Part of a small language model's weights.
Size: 15 layers, width 128, 2 heads of 64 (1 for keys and values), MLP 512 squared ReLU, vocabulary 846, 2.94M parameters.
Architecture: RMSNorm before each block, rotary positions, no biases in attention or MLP, untied embeddings, normalized queries and keys.
Training: a variant of SOAP for these matrices, 114M tokens.
Each number is 50 + 15 x the weight over its row's rms, rounded and kept within 0 to 99. Layers, rows and columns count from 0. The size before them is the row's rms in percent of the matrix's.

# up: layer 11 MLP up, 512x128, rms 0.192, rows 77-103, columns 0-127
# down: layer 11 MLP down (transposed), 512x128, rms 0.193, rows 77-103, columns 0-127
up77 099:49 46 37 57 51 54 45 44 56 41 29 42 32 36 65 27 49 30 38 19 66 58 36 71 31 52 43 12 27 42 50 53 60 46 49 34 40 69 49 51 42 29 47 67 65 44 51 76 70 30 45 41 43 65 60 43 36 58 46 58 33 80 57 40 46 44 40 73 70 40 51 48 63 16 34 37 54 35 64 43 58 61 26 60 68 42 27 38 71 61 32 74 31 44 53 65 73 40 37 01 44 27 66 53 54 84 47 32 63 43 50 65 36 51 69 58 49 42 57 63 52 40 56 48 39 35 15 61
down77 103:46 54 36 72 31 11 47 62 73 40 40 50 27 24 25 44 38 44 60 65 29 53 57 26 40 56 45 53 35 28 52 26 29 40 58 47 56 45 59 51 49 52 67 55 52 40 50 57 57 50 60 19 61 54 84 27 47 42 59 55 32 61 37 53 53 59 27 48 60 59 48 67 44 63 78 29 51 44 57 59 45 76 48 68 52 56 53 38 72 72 49 48 45 41 75 68 61 51 33 26 59 49 27 27 25 38 68 43 88 22 59 52 47 47 47 29 37 53 67 57 68 38 36 80 46 40 82 38
up78 098:82 61 24 77 50 70 62 28 65 35 53 59 67 45 49 47 04 44 55 61 39 75 60 51 06 83 59 55 30 82 37 56 45 51 32 54 35 54 77 36 58 60 44 58 62 44 47 63 56 53 49 64 55 58 44 65 67 49 52 53 56 41 42 28 53 27 49 49 44 79 52 39 45 56 31 53 60 38 27 28 34 49 38 40 59 56 60 20 52 57 64 62 57 75 75 59 27 71 43 43 58 48 46 61 37 61 32 27 33 73 52 52 39 50 46 76 55 54 37 35 42 48 60 47 30 25 70 53
down78 098:65 54 52 12 77 76 34 36 58 40 45 34 76 71 27 46 33 18 46 56 32 60 38 64 58 64 60 71 40 49 49 85 41 69 48 58 49 43 63 54 44 24 21 59 41 27 42 30 77 68 48 45 35 58 35 41 66 44 74 58 52 42 40 80 47 37 60 57 45 47 75 43 68 42 72 62 53 51 37 65 37 33 51 44 72 47 53 58 51 58 44 68 60 54 37 40 66 53 41 50 59 30 67 50 15 52 58 54 41 46 47 29 66 53 55 42 35 45 28 48 10 48 30 38 38 32 29 32
up79 096:50 76 48 79 61 72 77 44 41 06 63 35 53 22 46 47 49 42 44 53 49 64 52 14 30 39 48 48 52 48 29 50 45 70 34 69 45 67 40 59 50 80 53 42 56 43 39 31 59 59 46 36 56 48 47 55 50 82 36 56 50 46 49 44 45 31 47 21 50 61 65 22 49 64 44 21 63 64 31 30 41 52 67 41 71 47 72 39 30 82 53 39 64 56 43 70 53 48 52 82 75 36 63 70 46 53 41 51 41 76 76 38 35 41 68 65 67 72 45 45 29 32 47 61 50 32 40 46
down79 097:37 38 38 77 77 90 54 27 48 48 48 70 61 48 33 45 17 47 40 41 59 70 13 83 36 72 46 37 44 35 38 53 72 56 52 35 69 39 36 66 47 32 52 44 47 35 50 40 66 49 64 69 36 89 47 61 47 53 32 49 83 55 33 28 36 31 62 36 60 64 59 45 32 49 51 56 86 38 47 43 29 42 64 52 75 55 49 61 48 45 60 84 62 48 42 45 32 68 43 70 45 60 57 32 35 31 45 41 49 71 75 46 71 37 58 51 54 58 32 60 41 41 59 55 59 58 48 64
up80 095:53 63 57 68 50 42 67 58 71 66 62 39 74 55 65 66 29 58 43 71 50 50 63 41 78 59 54 33 68 35 58 43 38 41 46 86 69 79 41 69 53 43 34 43 40 49 55 44 63 50 49 26 47 62 62 53 54 72 54 50 43 48 55 60 66 58 47 32 32 44 37 57 44 79 55 48 42 59 71 49 57 28 61 78 47 55 33 61 18 65 23 41 52 72 58 25 44 59 59 32 35 48 75 37 81 62 37 45 18 64 52 61 38 20 34 26 30 33 50 66 21 52 54 64 69 59 28 71
down80 086:60 48 68 33 48 61 57 52 75 63 71 66 39 52 49 61 37 52 73 48 66 22 46 47 74 44 73 48 58 30 46 65 42 37 48 34 63 89 41 73 56 68 38 42 54 42 80 42 46 16 63 58 28 31 07 74 53 50 53 55 32 41 68 32 62 47 29 32 54 56 59 31 43 65 51 69 70 64 39 55 41 63 45 34 60 56 57 58 55 49 62 47 77 55 54 62 32 43 46 35 48 26 45 64 56 45 51 38 38 41 25 51 29 53 34 68 46 38 38 84 44 49 49 47 63 73 16 78
up81 098:58 42 70 54 37 38 50 35 49 38 36 27 46 63 71 66 59 64 62 60 38 42 35 59 82 62 35 74 73 49 71 62 65 46 36 46 69 78 44 53 76 32 47 61 38 71 43 53 46 14 66 58 52 46 50 61 35 53 48 43 50 16 42 54 62 45 45 63 37 21 51 44 67 57 48 33 55 72 43 75 37 43 40 44 61 25 52 29 25 49 17 57 64 55 42 59 66 27 47 38 23 76 67 50 47 41 59 43 56 64 73 50 35 65 27 26 60 66 46 05 52 48 38 64 63 59 46 56
down81 103:60 55 33 31 42 76 28 30 51 25 55 69 52 60 13 75 36 51 45 34 56 59 38 44 69 51 68 56 43 52 41 27 45 42 67 69 56 41 41 49 45 58 41 58 49 33 48 34 32 10 66 59 48 65 60 53 74 70 58 06 85 42 59 44 58 49 73 33 68 39 41 51 27 31 55 82 51 67 54 52 48 52 54 45 47 60 38 45 40 55 43 32 75 42 37 35 62 57 24 65 27 64 63 40 40 66 58 26 53 67 47 55 55 15 72 60 34 38 59 57 62 65 45 75 52 61 49 54
up82 107:63 93 47 47 51 40 52 58 63 56 18 44 45 18 51 46 36 51 32 65 31 37 42 52 32 76 50 51 38 27 48 53 50 71 29 05 60 46 20 63 40 22 18 41 54 66 53 54 74 49 59 20 50 28 63 51 22 70 61 40 47 50 41 55 73 59 38 60 41 35 43 42 67 48 35 39 43 34 45 42 47 61 50 60 43 55 44 35 64 38 29 49 66 44 65 79 63 61 33 37 49 46 64 49 83 46 47 60 49 51 64 61 58 69 32 65 72 51 42 43 60 53 49 55 54 50 91 67
down82 104:77 51 44 55 43 34 59 63 53 70 43 72 67 61 69 55 56 44 55 55 50 52 87 34 76 21 29 62 55 50 36 44 58 46 61 75 43 59 52 25 44 28 62 50 40 50 42 71 43 56 44 43 21 41 45 18 63 42 82 57 50 56 48 56 27 27 73 46 39 65 51 53 51 49 70 59 28 75 57 50 30 47 60 49 34 51 80 69 42 40 45 16 63 50 32 50 39 61 63 32 46 19 48 64 44 37 42 65 65 58 51 51 18 51 60 50 32 54 45 54 73 51 34 46 47 90 44 83
up83 101:41 41 39 52 44 24 36 64 12 39 56 35 50 63 37 55 44 69 50 63 12 36 23 54 43 70 63 43 60 48 41 43 31 39 41 45 58 34 56 60 52 52 53 65 48 43 31 41 38 57 58 45 52 42 49 59 65 44 56 62 55 52 56 39 20 46 23 65 65 37 50 66 46 41 55 23 68 35 52 37 49 52 73 76 57 67 66 43 35 63 50 51 34 57 55 38 29 28 72 17 68 66 37 41 94 31 54 41 37 72 58 58 82 44 36 53 80 69 68 30 44 23 72 45 51 32 60 67
down83 103:51 40 38 63 73 56 35 91 67 29 22 83 41 41 44 39 46 30 65 65 61 34 30 47 44 46 58 45 73 59 25 28 59 46 61 87 39 35 43 17 67 42 59 71 66 51 59 56 44 67 61 42 31 51 51 33 58 55 64 39 62 55 44 44 25 56 68 23 59 68 54 44 44 35 58 59 83 50 59 58 53 71 29 51 32 67 41 44 80 33 57 41 64 32 43 73 56 25 58 23 40 46 46 38 43 69 65 55 45 70 32 37 55 38 31 49 36 49 47 50 52 35 33 65 53 47 62 78
up84 094:45 64 51 65 50 42 47 64 33 35 17 65 42 26 59 26 39 47 69 63 39 52 67 57 53 60 54 53 49 69 47 41 32 46 56 48 57 42 65 35 58 43 69 36 51 26 53 35 16 49 37 55 44 39 48 48 47 33 35 35 44 40 40 23 43 50 59 24 62 68 63 28 46 10 83 29 73 57 46 44 70 23 49 72 59 27 54 56 39 39 28 56 55 79 25 74 36 45 43 26 51 31 74 71 20 62 49 70 49 56 64 17 44 35 66 49 46 48 43 68 55 42 63 40 61 67 60 55
down84 092:63 33 81 45 40 62 51 77 56 84 27 36 29 64 48 48 54 49 54 53 32 70 46 57 40 20 16 50 66 50 16 48 56 72 57 57 50 20 50 47 43 34 50 59 43 63 30 40 75 27 54 46 37 49 49 51 46 70 67 57 63 44 39 28 39 41 53 54 53 45 70 75 42 80 57 69 38 23 35 67 34 38 63 32 28 59 65 73 69 59 41 61 53 61 69 58 42 53 44 50 82 31 21 61 43 59 44 70 47 34 61 34 52 54 23 52 29 56 71 48 46 46 34 37 40 64 70 52
up85 099:34 42 39 41 47 57 60 50 66 44 33 50 41 53 68 64 57 39 31 41 67 62 55 13 43 54 43 65 72 60 53 61 43 62 67 56 30 66 34 27 65 39 41 53 56 65 42 64 62 44 70 47 18 48 40 52 53 53 35 65 57 58 47 67 63 61 21 40 35 77 35 31 46 53 73 63 52 59 58 45 82 52 31 56 44 32 43 59 65 50 63 46 65 42 56 33 59 11 07 22 54 53 52 46 40 70 56 52 31 76 61 71 46 52 52 28 46 63 55 63 69 39 66 27 49 29 35 06
down85 107:70 66 34 62 42 36 44 73 71 38 59 42 55 59 29 35 70 68 39 55 58 61 38 47 40 56 50 34 24 53 46 52 64 60 58 34 74 22 49 46 43 44 58 63 11 34 52 35 39 81 37 50 33 62 38 45 38 55 53 61 28 36 76 36 46 53 56 60 74 49 85 71 68 36 32 38 43 35 52 58 41 57 45 36 32 29 50 30 67 60 37 29 34 40 49 29 74 37 37 60 25 39 55 64 31 48 57 32 47 61 54 43 39 65 55 30 72 22 48 42 49 06 45 71 32 47 36 47
up86 097:69 50 36 40 61 48 23 55 42 31 55 55 35 66 50 53 38 55 72 39 44 72 52 50 62 51 41 44 23 78 40 29 33 43 43 40 31 52 54 69 78 76 27 55 64 80 50 65 33 51 12 61 28 50 54 71 59 72 46 57 36 78 79 38 59 60 53 48 35 47 58 48 46 54 74 34 51 51 39 42 48 14 51 37 52 40 14 50 32 35 41 53 74 85 47 38 50 38 61 54 51 32 46 38 45 48 57 55 21 51 59 61 44 53 31 57 21 76 28 63 36 53 55 62 62 74 41 50
down86 093:49 47 41 41 57 53 41 38 31 44 52 37 62 27 34 57 46 69 35 56 45 62 43 56 36 57 63 41 54 57 59 45 67 34 50 65 36 63 54 66 64 33 61 61 35 86 51 33 61 72 35 36 37 60 50 44 33 63 53 45 66 60 82 43 47 27 55 45 39 78 43 69 72 58 45 45 60 00 58 59 41 46 33 64 46 59 83 42 46 37 24 65 46 43 57 37 50 64 76 53 13 26 51 54 53 38 75 81 47 40 50 37 73 75 63 35 44 45 55 38 43 57 43 56 68 76 78 45
up87 085:56 23 39 46 88 66 46 53 51 54 51 37 76 25 53 45 60 50 44 62 55 16 48 49 78 48 44 36 54 63 37 46 50 29 93 62 40 36 56 38 58 52 57 81 29 45 51 64 75 37 30 43 70 40 53 64 58 47 26 45 55 64 62 26 58 81 56 28 65 51 61 09 47 59 66 34 58 34 47 44 45 53 80 83 60 60 40 45 16 37 59 68 47 74 43 48 55 56 60 63 43 48 51 68 37 58 73 52 58 63 43 44 58 59 47 69 49 33 74 50 43 60 41 39 65 51 41 70
down87 087:44 47 71 33 75 44 53 45 72 55 56 56 21 76 35 61 42 47 65 28 31 17 88 61 31 35 33 52 47 46 57 57 32 51 52 35 52 53 55 67 36 37 57 13 24 52 64 51 36 53 31 63 20 50 24 34 41 38 65 37 63 52 73 58 34 74 66 42 46 47 34 72 37 50 71 50 70 53 35 58 48 46 44 62 59 42 49 39 52 58 56 49 33 67 55 32 45 67 68 67 88 17 51 68 64 51 48 52 28 36 31 60 56 30 72 40 28 56 53 52 71 57 55 69 40 54 34 50
up88 092:38 32 48 64 81 39 60 47 48 25 57 35 40 45 67 44 71 60 37 45 60 57 79 46 47 53 77 52 33 69 60 25 59 56 37 53 71 32 80 49 58 49 24 48 55 86 36 65 21 43 38 46 43 54 65 56 75 64 57 31 64 51 63 45 45 39 35 42 69 39 60 62 41 58 54 73 88 60 35 33 46 61 66 67 40 77 35 54 59 40 50 41 43 56 52 25 51 40 38 55 47 17 79 56 77 44 49 53 24 61 71 44 56 49 37 27 60 13 44 66 39 41 45 43 43 56 31 56
down88 091:72 45 67 41 60 42 51 46 73 83 53 60 36 66 49 67 42 50 46 50 25 63 43 30 65 63 80 46 65 62 52 35 67 61 68 49 68 62 56 49 46 44 64 39 72 72 36 42 47 41 43 57 55 54 27 43 75 44 42 57 44 56 22 69 53 36 52 47 33 64 18 61 19 34 57 50 78 34 19 61 36 66 74 51 27 44 52 61 48 64 65 38 60 46 47 52 63 49 40 50 75 06 84 47 51 66 48 49 57 56 75 53 48 47 39 59 88 49 45 57 33 49 52 78 32 68 32 46
up89 093:78 77 35 65 73 36 67 38 52 76 39 41 33 69 45 59 71 66 54 48 57 29 66 58 55 66 54 41 39 55 27 45 55 45 43 28 56 49 56 49 69 52 65 81 67 42 42 42 62 65 51 47 59 53 27 61 89 63 39 25 54 29 77 41 32 11 57 36 44 35 58 38 57 34 40 25 61 52 12 57 48 51 44 26 50 50 50 49 42 48 61 33 71 61 57 56 83 35 57 49 66 30 31 70 38 50 20 40 56 73 55 48 61 65 62 47 53 65 48 35 44 54 74 53 59 75 51 61
down89 093:45 45 42 46 48 45 31 83 79 64 50 59 70 57 50 34 47 36 53 61 39 38 72 18 60 73 58 61 67 07 31 35 66 52 48 46 22 46 60 46 63 27 73 64 57 34 47 40 33 41 30 49 39 33 48 29 41 47 78 41 48 59 75 19 78 41 58 16 41 53 61 53 64 45 46 62 45 56 41 58 37 50 55 70 39 52 71 59 43 52 42 49 79 56 47 44 43 59 28 34 37 50 64 29 76 55 67 61 51 46 79 48 28 33 76 51 31 36 50 72 51 64 30 56 34 40 47 53
up90 115:69 52 40 53 57 63 55 51 21 36 23 39 39 77 33 60 63 47 53 54 43 67 39 54 62 40 47 40 40 26 43 75 53 78 61 55 16 32 39 43 26 60 64 91 61 44 31 80 49 49 46 60 34 46 31 75 46 50 62 36 53 42 64 38 54 66 46 48 64 29 54 36 46 40 63 44 56 57 40 22 27 42 31 28 61 35 74 44 45 57 58 78 36 60 61 41 67 54 49 43 68 31 67 55 70 43 48 10 53 30 65 41 62 35 36 42 54 73 54 62 53 73 50 44 53 64 15 67
down90 116:33 55 44 42 57 70 34 36 65 59 56 47 68 47 40 66 56 73 39 43 32 56 32 34 74 61 31 47 42 59 70 58 53 55 33 47 73 72 57 52 29 59 88 15 63 59 77 49 45 42 37 60 44 48 44 65 60 61 45 42 27 54 62 59 27 46 49 72 44 56 43 44 52 56 35 59 42 85 70 44 74 61 38 53 63 48 55 68 51 55 48 32 31 38 50 68 34 42 39 35 33 28 16 54 64 76 51 38 21 56 52 46 11 48 46 86 65 48 81 47 61 42 46 63 21 49 66 50
up91 102:50 29 55 37 64 53 59 73 50 55 29 26 41 47 35 46 24 45 44 65 33 68 57 24 47 35 64 60 59 44 48 63 30 25 40 41 51 81 70 57 49 58 53 53 65 31 40 18 16 59 42 63 60 48 68 63 57 51 18 19 25 68 57 55 43 79 50 78 33 37 33 54 49 46 27 42 63 37 36 51 46 37 49 92 47 81 44 31 35 44 65 55 36 62 68 58 57 75 47 36 45 25 37 67 57 58 49 61 40 37 48 64 37 46 59 48 34 64 68 32 51 49 57 24 54 39 56 31
down91 099:48 04 61 54 69 46 62 44 53 63 84 38 43 89 38 52 43 63 59 76 62 47 56 46 33 58 61 58 35 23 32 44 53 25 37 35 44 83 39 21 68 55 62 54 44 38 53 30 25 45 50 57 79 68 64 56 75 47 37 49 36 54 35 18 47 43 81 26 50 24 48 60 72 66 64 62 19 55 55 39 51 29 42 57 43 68 63 44 54 66 59 31 51 44 48 41 65 53 52 50 66 49 27 35 39 44 63 47 27 55 37 38 30 56 60 53 55 51 37 48 57 60 58 30 35 54 71 54
up92 104:30 48 44 68 44 45 41 69 48 31 46 54 67 61 60 44 75 52 63 53 39 58 40 57 58 38 44 64 43 76 50 46 35 61 64 54 53 62 42 50 49 50 56 66 52 70 38 70 61 58 55 41 48 38 34 48 79 50 53 40 56 56 63 59 34 61 53 41 36 54 60 39 52 39 51 51 36 77 37 60 65 74 00 49 62 11 30 13 51 43 76 61 57 47 59 41 37 67 32 34 35 70 38 42 07 54 71 30 32 34 24 46 35 59 57 36 56 45 26 44 50 79 31 15 49 61 32 61
down92 100:70 46 83 51 56 50 45 44 52 35 42 61 54 37 60 45 50 48 40 54 50 59 52 39 43 70 86 34 48 73 59 52 77 69 43 50 73 46 54 68 59 74 25 30 64 33 27 37 44 48 67 49 62 51 34 48 46 40 55 51 51 49 67 54 45 46 52 35 64 44 26 60 60 55 19 69 35 29 62 52 74 46 52 32 57 62 82 75 65 55 26 39 49 57 18 50 61 48 03 63 51 40 40 45 63 51 95 48 35 61 55 46 45 70 40 41 48 59 48 44 04 32 49 54 72 63 40 56
up93 093:44 61 46 45 42 42 48 33 27 52 67 57 77 45 63 40 29 28 55 64 78 54 65 57 32 68 25 40 49 62 28 45 39 78 47 69 28 45 61 45 29 41 69 38 64 52 50 33 69 44 71 54 57 54 43 60 60 26 24 43 43 29 45 32 32 58 59 72 67 75 55 24 50 56 45 34 47 31 33 52 45 40 75 82 67 82 55 22 47 36 61 34 48 29 32 44 36 40 56 38 59 40 41 47 55 28 55 56 78 53 51 71 62 59 24 63 56 34 53 48 52 16 82 45 62 41 47 58
down93 092:61 57 40 32 66 28 46 50 42 44 69 66 47 16 47 58 54 56 60 42 73 65 37 46 42 46 39 85 23 83 44 53 60 48 68 33 66 19 68 64 60 45 36 28 61 50 54 15 46 61 48 51 52 50 74 38 62 92 64 32 50 44 59 58 77 52 50 38 40 50 38 53 45 57 55 43 51 34 39 43 67 57 46 45 51 52 76 76 57 53 40 64 82 31 46 50 81 43 09 35 65 52 41 64 69 53 42 71 49 41 31 39 53 45 43 55 68 36 76 62 50 57 30 52 35 69 32 55
up94 102:38 58 51 47 73 69 33 23 65 24 40 51 74 37 42 21 55 30 62 64 53 53 47 43 59 47 30 51 81 99 54 66 50 47 76 42 22 49 63 47 63 44 70 79 63 41 44 49 63 34 51 51 66 47 58 66 37 55 37 46 47 41 48 52 55 65 50 35 26 50 52 34 45 85 34 30 42 46 41 35 97 66 53 29 57 51 29 48 64 33 44 50 59 40 24 66 61 36 27 49 64 57 62 54 70 51 76 52 58 37 74 62 63 65 53 29 65 53 43 65 57 47 46 55 66 49 28 56
down94 101:51 49 53 59 60 51 37 49 47 62 32 75 66 54 33 57 67 41 63 35 50 29 31 62 34 63 36 46 64 56 38 40 62 59 25 46 60 86 38 42 50 30 43 32 38 76 61 74 51 60 49 67 42 56 43 76 51 55 43 63 14 51 52 38 69 18 57 73 54 68 60 76 67 19 32 61 26 35 63 37 81 59 62 69 47 49 74 67 56 64 61 53 40 51 36 54 45 49 60 31 62 40 57 47 39 85 48 56 28 26 48 19 22 21 45 48 51 54 55 77 47 40 45 56 54 57 62 56
up95 110:25 27 34 48 41 44 60 65 61 15 64 45 38 69 60 39 47 66 17 51 56 79 14 10 48 26 55 34 55 38 53 38 31 47 25 35 32 38 45 45 39 36 59 58 47 56 36 95 80 30 50 74 53 49 52 76 55 39 36 59 49 49 52 66 51 29 59 62 42 34 59 34 36 42 62 48 52 48 54 46 55 35 36 32 50 42 32 45 51 73 56 75 60 47 64 40 58 51 64 41 67 54 51 53 66 27 56 56 41 45 64 26 47 78 35 52 68 32 26 42 49 50 40 44 62 35 58 76
down95 105:62 35 51 57 55 48 49 53 62 59 47 49 60 65 35 63 46 52 63 52 69 47 43 53 91 06 62 93 68 58 28 45 32 59 66 58 49 42 57 44 28 81 69 55 92 72 72 46 28 43 77 47 44 63 66 50 36 47 38 53 71 51 33 27 21 78 62 51 41 87 38 65 45 64 60 43 50 71 44 60 66 65 56 44 35 27 46 46 56 74 60 36 64 79 62 46 52 48 59 37 58 58 49 61 49 49 45 43 49 63 43 72 42 62 35 57 23 32 53 38 42 65 53 55 54 42 42 52
up96 106:54 52 46 35 47 41 59 44 64 49 73 43 32 39 65 37 56 54 63 57 56 46 75 69 53 11 57 51 31 73 45 31 42 35 75 47 76 85 55 39 54 54 21 59 40 79 37 55 53 49 27 67 79 31 56 41 25 51 51 43 44 48 45 72 42 37 31 48 40 68 58 48 62 48 65 53 39 55 75 56 25 67 41 26 51 84 50 69 41 24 58 35 67 48 41 64 51 67 59 48 65 54 36 49 65 84 61 51 52 26 63 54 57 45 39 97 49 59 38 36 40 41 32 32 61 42 36 46
down96 099:70 54 50 36 74 51 50 87 44 61 41 64 53 47 57 44 32 40 28 53 47 52 72 31 34 52 32 71 67 66 46 54 79 31 35 65 49 40 48 37 51 27 75 66 49 32 70 76 58 62 24 29 81 56 43 47 55 46 48 65 51 58 45 42 34 58 37 48 76 52 61 55 32 51 37 47 70 69 36 39 45 53 51 56 37 32 73 66 60 63 44 63 46 46 40 74 34 34 26 47 44 36 28 49 42 45 64 93 50 67 32 53 75 50 19 28 61 33 31 31 31 27 51 34 43 58 66 43
up97 104:67 52 41 44 40 57 63 54 34 68 49 51 54 68 52 26 48 59 35 70 64 64 50 38 35 56 39 58 71 54 46 68 43 59 57 55 57 22 73 36 58 39 45 39 55 64 43 46 42 37 39 35 50 23 52 34 57 89 52 27 70 55 42 23 67 67 47 50 62 60 50 24 54 54 73 58 45 57 32 39 65 44 22 34 66 48 91 18 56 64 11 42 40 67 49 32 37 32 43 49 43 65 30 80 41 37 46 65 34 37 46 53 51 46 57 12 27 40 58 36 50 46 80 34 50 68 67 34
down97 097:36 33 63 59 64 54 48 55 54 46 49 63 53 35 51 50 40 54 60 31 82 55 35 50 57 42 54 39 31 66 50 28 45 45 58 61 86 57 30 33 68 52 44 48 62 29 36 44 66 50 41 50 58 49 62 36 92 26 38 34 46 34 39 48 53 25 57 34 45 39 41 57 63 50 63 41 40 48 62 42 40 24 46 58 67 36 66 67 36 72 58 62 53 41 57 23 36 54 43 64 85 64 15 48 52 42 62 56 61 29 56 59 38 99 40 46 45 40 51 20 59 32 19 75 30 42 41 71
up98 104:59 31 35 40 54 53 39 41 38 61 44 40 53 46 62 23 34 26 60 42 22 58 66 45 48 56 84 24 26 43 55 63 59 35 62 53 78 61 58 30 67 44 44 73 27 37 47 71 17 35 55 59 64 53 46 36 22 41 60 29 58 58 44 32 18 44 54 70 57 52 60 66 60 58 70 44 45 48 54 52 45 30 26 19 49 84 40 53 43 35 52 41 54 54 77 49 50 36 75 38 76 40 83 77 48 41 36 51 52 62 79 69 62 50 54 49 41 55 45 40 50 33 34 67 43 51 68 31
down98 094:20 63 50 46 64 69 63 68 22 53 54 44 48 46 36 51 43 34 83 60 64 33 46 62 59 85 67 63 58 47 54 44 74 59 33 37 28 56 45 23 50 55 48 55 33 42 52 35 45 35 52 38 72 60 75 55 71 60 34 76 42 43 63 63 69 38 50 72 44 43 35 66 53 45 37 57 44 47 31 17 46 70 24 47 29 38 58 41 54 57 96 65 45 38 50 80 33 48 46 36 66 31 71 34 64 45 47 49 53 59 32 36 72 45 26 31 74 50 74 53 38 56 27 66 58 55 41 44
up99 092:50 51 29 64 44 37 59 82 67 47 44 07 67 70 58 67 34 46 62 33 30 22 49 32 25 62 31 65 20 74 56 79 33 48 51 45 44 49 47 70 57 65 56 24 72 65 39 48 50 59 39 82 33 65 48 38 80 47 40 51 71 54 46 68 42 56 52 47 65 53 84 44 27 49 60 51 62 39 40 49 80 54 78 63 64 44 45 52 41 32 66 37 55 51 43 33 35 58 40 54 73 61 67 64 45 74 60 40 54 62 57 67 26 43 56 54 60 37 58 41 53 53 78 54 64 30 54 65
down99 101:39 66 36 53 29 47 12 56 60 70 33 56 52 64 42 48 39 54 63 66 32 46 55 59 42 46 83 58 33 47 48 37 63 50 39 62 72 60 61 64 64 33 39 52 46 24 46 49 47 37 36 75 46 45 53 58 38 30 51 52 45 34 41 68 50 33 29 30 41 70 50 41 59 78 49 60 57 61 53 61 35 61 30 35 49 65 44 34 60 44 52 34 58 17 58 32 42 58 58 28 44 16 65 57 41 57 64 26 57 45 62 23 26 17 46 59 53 22 44 51 18 60 99 60 52 53 33 41
up100 099:45 23 50 52 68 33 54 46 47 44 43 61 67 70 65 44 46 39 68 60 77 66 69 53 33 65 36 61 73 54 50 60 58 40 42 50 77 59 51 51 50 95 56 67 18 41 48 37 40 60 55 56 59 86 62 30 25 62 57 60 59 87 54 46 81 57 67 43 39 38 67 48 30 42 56 35 60 32 57 44 49 40 62 63 45 52 22 58 78 46 65 56 44 51 64 41 23 77 27 41 68 26 40 34 44 62 34 47 28 24 51 59 63 65 36 62 43 27 50 33 50 42 50 69 33 60 32 47
down100 094:51 51 38 49 23 47 33 78 58 47 67 43 41 39 63 25 44 68 40 51 29 59 48 33 34 37 56 67 42 34 49 41 52 59 37 62 50 78 43 58 59 54 42 45 35 31 57 29 52 51 40 59 50 45 68 42 50 50 42 85 45 68 62 33 17 61 44 45 46 57 57 53 34 65 46 66 49 48 45 73 65 42 54 25 65 41 48 45 54 47 61 38 62 46 48 60 30 61 26 33 49 75 63 46 93 83 14 29 67 64 76 65 32 43 36 60 57 73 60 73 55 28 30 84 40 60 78 40
up101 094:63 73 72 57 72 38 53 63 46 41 39 50 44 54 46 29 52 50 38 63 77 37 65 51 31 34 53 57 48 66 57 57 23 33 51 70 52 43 68 67 98 75 32 50 66 62 44 31 48 48 42 73 38 45 41 67 43 64 73 49 31 42 54 58 60 49 55 71 57 53 68 17 52 83 25 53 77 61 33 55 56 39 48 39 53 75 48 40 58 29 47 54 66 55 77 58 54 45 32 28 81 14 49 60 44 70 61 56 49 34 35 43 60 54 36 50 20 66 63 58 31 72 54 58 50 59 39 69
down101 095:30 35 68 74 39 28 77 59 56 30 34 53 45 69 38 23 95 43 77 78 52 31 66 29 76 53 35 50 60 46 34 32 60 62 21 55 40 53 65 57 36 40 59 50 58 35 71 53 43 43 67 48 64 44 71 54 57 49 50 49 54 62 51 60 55 60 45 52 42 62 40 76 82 31 28 55 44 67 46 75 55 68 38 40 46 54 76 45 60 58 53 34 54 63 37 79 53 57 46 72 61 46 39 58 47 41 43 55 71 47 62 27 54 21 53 62 30 62 64 35 74 12 34 49 45 41 38 42
up102 109:40 74 39 41 50 48 52 36 62 36 44 49 21 53 66 55 55 35 58 45 50 72 46 62 54 22 90 70 54 43 31 59 44 21 46 37 57 54 75 43 51 39 58 51 52 56 25 49 53 78 36 40 73 48 54 12 55 57 78 73 50 54 54 65 51 39 59 55 36 56 36 21 85 38 47 44 31 49 82 30 23 46 48 41 58 47 65 54 40 43 49 39 52 60 52 38 24 27 47 23 53 70 84 37 58 31 48 39 36 33 48 22 39 40 52 61 62 32 57 61 49 45 42 30 77 64 61 63
down102 107:31 49 28 28 72 49 34 35 69 46 45 70 68 27 44 37 43 55 48 28 34 60 72 29 37 49 47 15 53 48 41 32 19 77 41 40 83 39 44 52 18 30 40 61 52 37 47 60 59 39 51 68 40 28 59 36 60 52 63 73 47 55 38 83 49 37 37 51 76 36 42 55 28 58 80 54 54 35 73 35 54 63 54 40 39 68 69 30 59 34 16 28 32 57 52 45 46 52 41 54 31 63 54 31 50 61 35 51 71 22 43 48 56 55 63 39 47 52 55 55 58 56 43 50 47 28 49 20
up103 104:44 39 45 45 20 53 54 72 71 54 63 30 48 41 64 33 69 65 57 49 41 34 21 55 59 28 56 48 60 84 40 57 47 64 57 57 64 16 60 52 33 70 54 38 21 37 50 57 28 54 47 37 38 31 34 60 55 57 51 54 50 79 70 59 53 63 63 11 45 46 53 58 45 37 52 33 58 47 42 70 53 50 67 63 70 76 50 38 66 78 55 40 59 29 29 41 71 50 49 39 29 47 49 38 64 54 34 30 78 77 37 69 42 38 53 33 55 41 21 28 77 28 47 26 67 44 49 51
down103 108:55 64 45 41 62 71 61 71 31 46 56 66 51 66 75 49 68 61 47 50 68 56 30 54 69 43 47 65 32 14 38 74 52 53 62 39 29 66 50 35 38 59 73 58 62 29 33 33 32 83 39 45 41 48 66 61 30 63 49 84 34 57 56 58 66 60 19 65 51 42 48 51 41 25 49 47 29 33 40 82 49 34 76 61 70 54 40 42 55 48 28 87 63 28 51 46 62 25 53 45 20 43 39 55 30 57 45 42 78 69 59 33 49 59 49 46 47 55 43 85 57 53 47 56 58 48 57 36